From a checkpoint of a small transformer trained on Wikipedia.
Size: vocabulary 7372, 6.91M parameters.
Architecture: RMSNorm before each block, rotary positions, embeddings untied during training, normalized queries and keys, local attention windows, shifted keys, gated attention, exclusive self-attention, capped logits.
Training: a variant of Adam for these matrices, 123M tokens.
Each number is 128 + 32 x the weight over the matrix's rms, rounded and kept within 0 to 255. Layers, rows and columns count from 0. Numbers have three digits each.

# layer 5 MLP up, 448x192, rms 0.0722, rows 135-146, columns 0-191
100142116106134105054120121130074131137062130158145126115096060171071147072169110068121139137155174094080079153136098110107107065050142128129150107126123199171103128163113092168092098166086151104115114126163161127131128076112141118098120099152088098101114137142118170074191133112028194106130137191165124130069114109144107064135105089096155173112118137094160154143132079118133075087126102168098157093148159176075124150120216133152069148110101081089126090089137183148101143100097139141140157117149155142137081160096141095135110131093147089160121177065126123156135132195137140100
116130161141121155143149177149150119131115134131125107140094092189166128137055101132159085168124122138111171135155108157149119137144058059114208149186102101139157137123157123173124072148148157127154102113084123186146121105147137189117120185122152198124204166133130165057125152204134163104204149108151137193113157110115144137112070096136119158092181059096141143103227134140161150103146097093107140123078142115143093114173114140052148107125160150105142213116141177178136155139130134078140148123197138146157133134132093120143135153159166157110127124089159134162106150113135124128
086140140096156127219136162139144100177129135151132099131132136137176132123115136113108104148136116129141150140108150126113123125119084144116117111176082180080080121101123130099120075129092096099102109105082171113120139161128137091163141160102123119130174151140107160196130115156163123129117128122143164120076144102133117203161197133153122109138092123159121180146090194089129096172138178155104139125082118148159145141099079079151108089151133125109114110153124128146119151170138178175172099123118067108125084154109084162159147164134143114139151139158145064117126122073156071116
129180134149140106124109170131164158129086119140162171115188132132129093139100135090139130129139119105119149102193107133050131137132120175159193164158105142177169081145163127108168126146118137151137119120059162145138073149103123103129126127096077147110115153095092141084115139112125162168139105135112077100127170094115143091186125133154138083156129151125170161106105094079132185135067100164162155172107055121126140152155187151170153131151172160219088058119103145073115173111133147156198116145055101143114112120137143101108118135085075126206143143070081158168155139161078177079
185105094120106134092135120106151117131154094085129163140078193066113213133070153164111144167120162103125096148150128077124190109109110133095123108081173161172120098143108159094135213128083147135080078126090150112097121128128163078125161131107144082158199104090168101133151100113137115204153097170074067110102075088171160093171126100205118139135129121136147138093150104118093104130168121136091119092127131100142081172073178104150122145145151189136121157126083108162086146137133114135141155141121071173107155069150076150074141093126118195133095157150111150123123144138138159087
063125121127113151122077159178132111141056164165071188084110188078226117190117205119093183140174107162166140114208148083121128159194087078073207180162131132146189136071163094068071060133165062123076163113058176149188141118200119134102167131072137087205079132118089128094096173108120064133077131074174081213091092083073094100132192139211134184140180126133094147176132144188134177125048103191150128098151138168115135205125081196052074156188021157185106143094180176163105115131160068124163133159107146115100128127192073104100112117154196089192153079169126055155090057110183049126
153148073067118160118117108107127124133157124137131140158166132126106082112127119092109172189097063173087118131132157103117161172167165137119204117143152059049212149152109110146154141116132151090092163138138074096114145119128123188099071157154133132182133194132133111140132147119122232198102121056071098088123098146087121133164140108073117091074170155106153159138078166083160101110148057049116134175176086092113116127091129124148131144145098163061140117160147134123126134153111153149173140082145143129166085048131112167128141125086107083135156099069090168135132113165093042108
132122158192137152182135171135126155114163109072147073120175149173110128113141121132116102131104128144116112149082143096124135140113047111161185104137121127097143155100130084099056098088116089166092141123129130143123126195162099128112165144141129092146108104145134172161101128066111143112103094147168168116133125115111153163144145126169157140115127117069105146092133087157084142144107132048222179155094120126094175073138066142139190175094184077111195140199095180056174138052067106121153168158120076101101121157085129083101160140171101161147176141079128169135084108122098132156
153154110146132124129136121133160148113126080111165103157176110147106116130170131120127080095118090109195114068136106160128102115133118127122108154137141125154136110116157057079142165117084113105081137118088119073100152142136165135111114141043148148149148197159076075177075105115096104080115128102173179084095126117131060146089170154127078044105172153151172157167129102138131166134147107112115110112173102127059112122058147092159134158092146066176121115133096127148076143168153088150146117106124049138100149155134140087091131132125150064105151159112102153077090100122117167141
100120145132123096095142139083096117106091136099146160110101129091133205122134152196067115147132106087095131076173105101139067090078077098149146101210106156082095144175136137159115078132117095088124163152183119138177097158147040098132125128124133166116101090172104185087123182168107163116160093130193166130109168139076119122129191127132126163145116106164109151039166157142140080119121180171115183125117169113124155083199111093136147125082122139127090152160130089095132099161130142103056109132154113146184108130104200133092090166145118083128138157134128135120149206098153084100
099114082138140117090143138115160130107073149131088152089126117147139092085106108157082107130088146128122105098134053139179174158166119110074181129076086159140088153146169069080116138103073120129160104118110156135123057110068119117110149111106146159164113079086127158131133118142155131142109124117119131144133187145139112124152107056118151182129158129129147127091159104167077174096192105182155151133153098093134122166136156148109117146121152131123139158157129146049096143187138106099158171118101172176212149094061100063098132201155107142165120074145101148134112106190183101126
119121132145101079054173138093087182121172108074084116149149124157121088155117139163141090115076103083155123109141152150098162122128129131136133130126126138122124103091117155171181113167108128170142130197192134166145143163160142114179147132145079100146132130161139070157136171093147152173138163149140134099074183154157112130110140122135122092156150117073075124172138124119173154160139103135118063083121114099169147132120105137157140128154082133145128091136097085116123127133131150123138120136130151168130167180124195153152149109112151136135137168147108127136145149133109163127
# layer 5 MLP down (transposed), 448x192, rms 0.0728, rows 135-145, columns 0-191
163119154117095084122132152153148138159109162135087141137091172148076120169117105099068199152123148139134179080120113121054052150188184093130129123107132104149134145152146141146179118127110115073187134161172162131146153169157107156123109151138132160162081113158077099104107139164122121200102108150128114135111150187121067130054131126137114175153105150175144116196117119160121196145097149121094181059104157086101210119122149151176075159099151116168189152114163138096082123105131183055172153118100082124094100152132116075095112124131128088102127114072149107182118114117149129103
109119151148012130113118172168112177128128139163124094162088066176176132118160126089120131154113161150087155106087129121114135123170198105119158105166117128125110116177112114102122154148153162101082133069113101173124128108110142120181107097168194075157106142082121158089127094165098158195114095071130118094146069107164101139142121112130096102121152201175157160138135119122064087084144126147131147170103129089037110130118178132155105118116117113105115200109141116083138098111089102118124178135105178077133123122152160130128155129105103179147150122097155093173140114167181101173
187153112150123156178113152173159043165132127128165130099133146117162147085151158095102146096138105200103156092135133117111076193107089073088135084076148157126141086084144156112111106128102134132133131107099113096114099147139123117153118171062094166193120117144094104137135106107172179140174122119125166071078132149152138098155145104137132150126131136174169135104148140111129103154119142109103137140120055127125095105108103104131107079150140159142098123104133105099130158120158179131157151151156118116092154166108109125092140093137171160165123121084141106139177182137157094144
127112136112110092088142127098099188144101098076145182109134123151148176168152170124168154128082122123169123155143126183103139100070115141112100174122117112153079092158126084118197178168116152116120132135103142128135139145088173141088106195097171178157095158122097160159134151115077104156155108090098169219134060143128118139124109111082094104132161187092114160165093145069103149135109115130116116087186104198053122119080109147168156200132137149070135130127088088141160122144113095174107132107138124126115140120125089134180087080133144163108171151143116131101109075098143070099
173112111109143125185209117051126133152185100075130078166138188096147116126122146146126143146144143108142119151138070147085086117127123111169124146160150124123071130144108145157127112137122115139093119147125137104146162155116141136136070151097125097123145190127085122126103097128164132078149093130140133181119084179187191083118118133171128117153121168084111165098105124142128112102172178093163174172060172170114093121141071152118111164175101206123111175134179110102138117164116121106145083091136139138081143152157141151195148120134102111164125137105160114144114084123158143119
114119131117255168175083183226149160060042184184156101106077149094184112091171122120132179192138079066098134111067150142133098132156144156117152095106052117108108140128170123131096085109121138172114084000020137131170118075132151097114156102118195123189115116146088134114070132112154095137136086110139107157107088140097114183128149158148129111121152142137153163139138120159107121129117089122117128137114114120092169114136164098065103190150127157134127135128142150125080157112171123117153048126109146090131101155110151116140160174111114136147116096092146118118112080153097084177
109067099130139168098116111087106102139181137129154150157147135148156124065127147135170159104117139137105150150163096123101075154172111198151118138117146159126162156153128181166109157119122137085150070144146085140120134143128140157191144137112127181153104134139140181086162112129154117169130153108110164147068173082166120099139140188213119116112085135173103132144174087146118116138082203133064119136074108132122153179158081104169138097194129145105156120159131070176032049119096091118154198133157134160092093103136160178129124067072112177119118203139106116089198140174096051153
112115153130154178129119151080129115149132164159100078088055110133150135161113132107162140144154105135131069149110081160085115106132139157121131205122175092084110125160096076090150126131106134089104145004143113135106122151110103172122070139147160107131106111158125147125088202150170115128151154130112153119101144061115126085107208098132137068119121118164134108126111130139114062110164090178137078157076156139071080183125077135160064141091105147126079140080098124084167161130175162140138148111121138065168117185174143146152152182090102132149137111072167101135139094135067118195
108119149158199173131094120136132065106067035098138119111182116123102162116118095144134115146116114128050165118174069107146120110150080056116130135067082113186101147100078086113115139109141134166130143076134170115170152156141156157168111081096168116134159172138122093079126174127192101153109122140171145095146115128134086110107107144143137164171125094134148120127129096184086126098110081174120127094170166177076153099155110094119091158098110083163111111140143153136109157077160142096129095123147099101091175178129153156094131104137139089121092172149156065146203082081131091076
074074114142092120180087103160108160098135146100132205086133138174151087100133142092144122119125152119155113145147107112144092126119083136140098170168075113178128152099172114088137130126091115122123089030039111133151128117108111151098116126103121115100161131160147125149101122153134168076118143198174170136121150138100132061141135112111125063124158137154204123093123112143165071137129162122191175098085189131166113157125124125179128103080130183162090151119129159117096061155126105119070175063140054136149144167105188103070131090130073144177104143138128149126199169122129131130
125135141133071066092146120162105128108118129121159113141134086148159154139147119133144153080154097139148214159110199118171121114125094084102149153135125131190141134140130116175107126091119165114174165017134152171108075125136161107137116105170133113107098148103089143080098091156156141107122146134153173166185200162085074096108125143195189134102102114150090133192118093155210106147145148127136168103090142074109130107094150152141058094137096177104174114112095122084148124097133064134157123123159091105094128158166097185175111223130089162130102118140105137140092058119094109151
# layer 5 MLP gate, 448x192, rms 0.0789, rows 136-146, columns 0-191
176073118092127112147104131161143140151125196093154116099109127113174190102142149090068160148185123137106134127087170121167213114132124152066150125146141136183150112148169093119127114129169120111121097090179104086154063086124147127143131109106109080091141103140152119080160092064133126123133097113119158128119068120072137100111112156085153063178126169159125080114116105088119133124132181120147121209151096158142142156087117088102123148113136147092095123069113132103095160161157027079110109142097151077079094166094138181146103166124100078137180146088181145075195120172197111064
108146119164102175137129159141213075117156120141139119124067130131103109161149143068167124158121147088129061097115172140128200129177135129130114105112159099174103056157093186164115136109116155065155137107151095104100139194178186154146145124130137144178167093130070167124035112155146130108121124124114117169156142112151143106172169143120090161090102123108110145130113107136113136133145163092114129134148116095167143086164115095120123137131147134140140083140117143142153159146126149144147107168180149114120109140191156131089144148093115132090099130107171145128149152156114116126
131126099195106126109124146105089149106134115148115149117139163127182100070070210095082140104156182129112152096124157147152107129096145119143135135199141109120127119077091184190117097149153115195175178135119118090150096117099145091154120114111188108122167104086143110138105107180130165095102129067166128083159174123138199078148116117128143111109134146163120126189080142159093148132158140153131126122128144090139138046150158147143115174078110119143142136149128115149073133066126154108123119130159180104176126150166122079114142127125131106131066116094157091152088121139121111162
112176115206092124129123126118116117104159121084101100158131081118163158144148155149101177084117178182180172080157158103121171111093121100154160133198121071141139174158113133117089153163097150110109124134121094140152141118111110178151174138219130131131136091131072107135131162136099121061073113124172153116147161143108145104099081099129091141115065123123100142135137192123136104139126134129076149115098130093071069142138180116098128105148158099127136132133137130156128081131085151096100141125137173097072075165159138079141156142111110089093161074083134089130151191191147148102
153086172104038099090179146097066124115073140082120080137168034131103085086052134162088191144141145118069117144165079126063175132055134066132225146181130154125139090075142130103112116132120159137110112117200111145171118186163108125111062129144093079129166067113083168051141161147089160128083141157154072139131122218100098133140089096192159153109107112140121098170182104098129084076108181105126152085097188109062139161125146148158120179128181135104124179199062165125135027207109080042071132138183159139096078026164197118096163135192155134161142066099168148164143094102206194143
137074130160098134143120141133164203139115113148151157148088180168168103121076123145144102109085110096151087125159114113181151125048163132127156091119122052153128156116081119066091117200099111127134205110141116169153135093150089161180142229109133182098103175146111119121123213059104133144131114087070103169095146133144121089153154126217125061117190102121147106149078092135109153127187207136162145184086132102100171118117156149153157073152094098122160143119116135175135050128143139198106185128174138108177107155149179107121139128113105067154154085078162093174083142113104156154
096128167101110083176135124114141117135075168074138089102112106093150119107116130180118116177116097150174126112136160091111114097079099112112095069127146200104091133106110112083061148159164106215108063123117162126175130066132105104091098088134101118132136123158028200155182144142145160061089127079160078108111106148136114106102175175132102133132131172181129154204185077106141164117138128030164136109145080147112146067135143155111099142121173146148166172111165159144137110131158150120092133137121190144100119143171114094076140161138100103127114076167072142138123118103057114151
141115167181049091149162095109177085107089166137061165121149188095123123111125101116145171149118018158154152095054120115100142118075150114072130176167132093155146108054104150075127148088023145181145137116128123161163142143080082142148128083142174059103112126072144123154126158143115085146074160134099139150129126156099145139139122150123135196132155122085151161120085142110116146146150089132087137060110177163114107143074130173122086113139149123143139096129105084174132180163145154103184177160169153152186119128147118101035084110085188136157093175149109187106165151117114138152
137115112155106140137150163169096112122165109167099181153144129142174091117113167081128131084132088112129178160151106184170074090090157162097114152142091080150080177121151077133069127130059116124092203085098100138163151141151173142087099155097195116123079120141170083115077133096115170104077171086141128158082081103194160067103141215109126160138145184099075182125120127182167072125078207063169101032146124075133094111110126108138185143101131134131140103107148118069128133152091097131131123138137115141183116101134131132147081108144067136100085177130147084080183161112107100152
060109164131119130146135160130087136128082137131075064074136146192049097070132173143123117149136083149145091154120157137116142163143115119156143183139109180138116155125099101114142102193158135166176127118096199115117076165156123149109134128104095139129134063156119123110122160156083142082190128135198091143139117116122180112143095122177180129114151114177142187081141108165146098139172157128125079137153194120131195100130121144060117198137157130130079146152176213102084142145084204136165126109139113123139160075174160114127075110172143108113140028084158118189071126135153171137
145147186103056148095119174097142120150064128105085100172105142136109121124086199170092194176116112124103154074162077096094160142109107125148177147141114141136141125103185141110117109108142151129130111122129144112137118126187171163082087169121126100177193082124136149125124154115097152101061129076131130155129160184124155089106096108149124142142141131128103095162155147106149154086115118136089140076141142123084179164108156165134082120124119135148097063163089116152106085158101093094131116175157156168058047107168187108149171130145171116205133090066112101094154099109127155106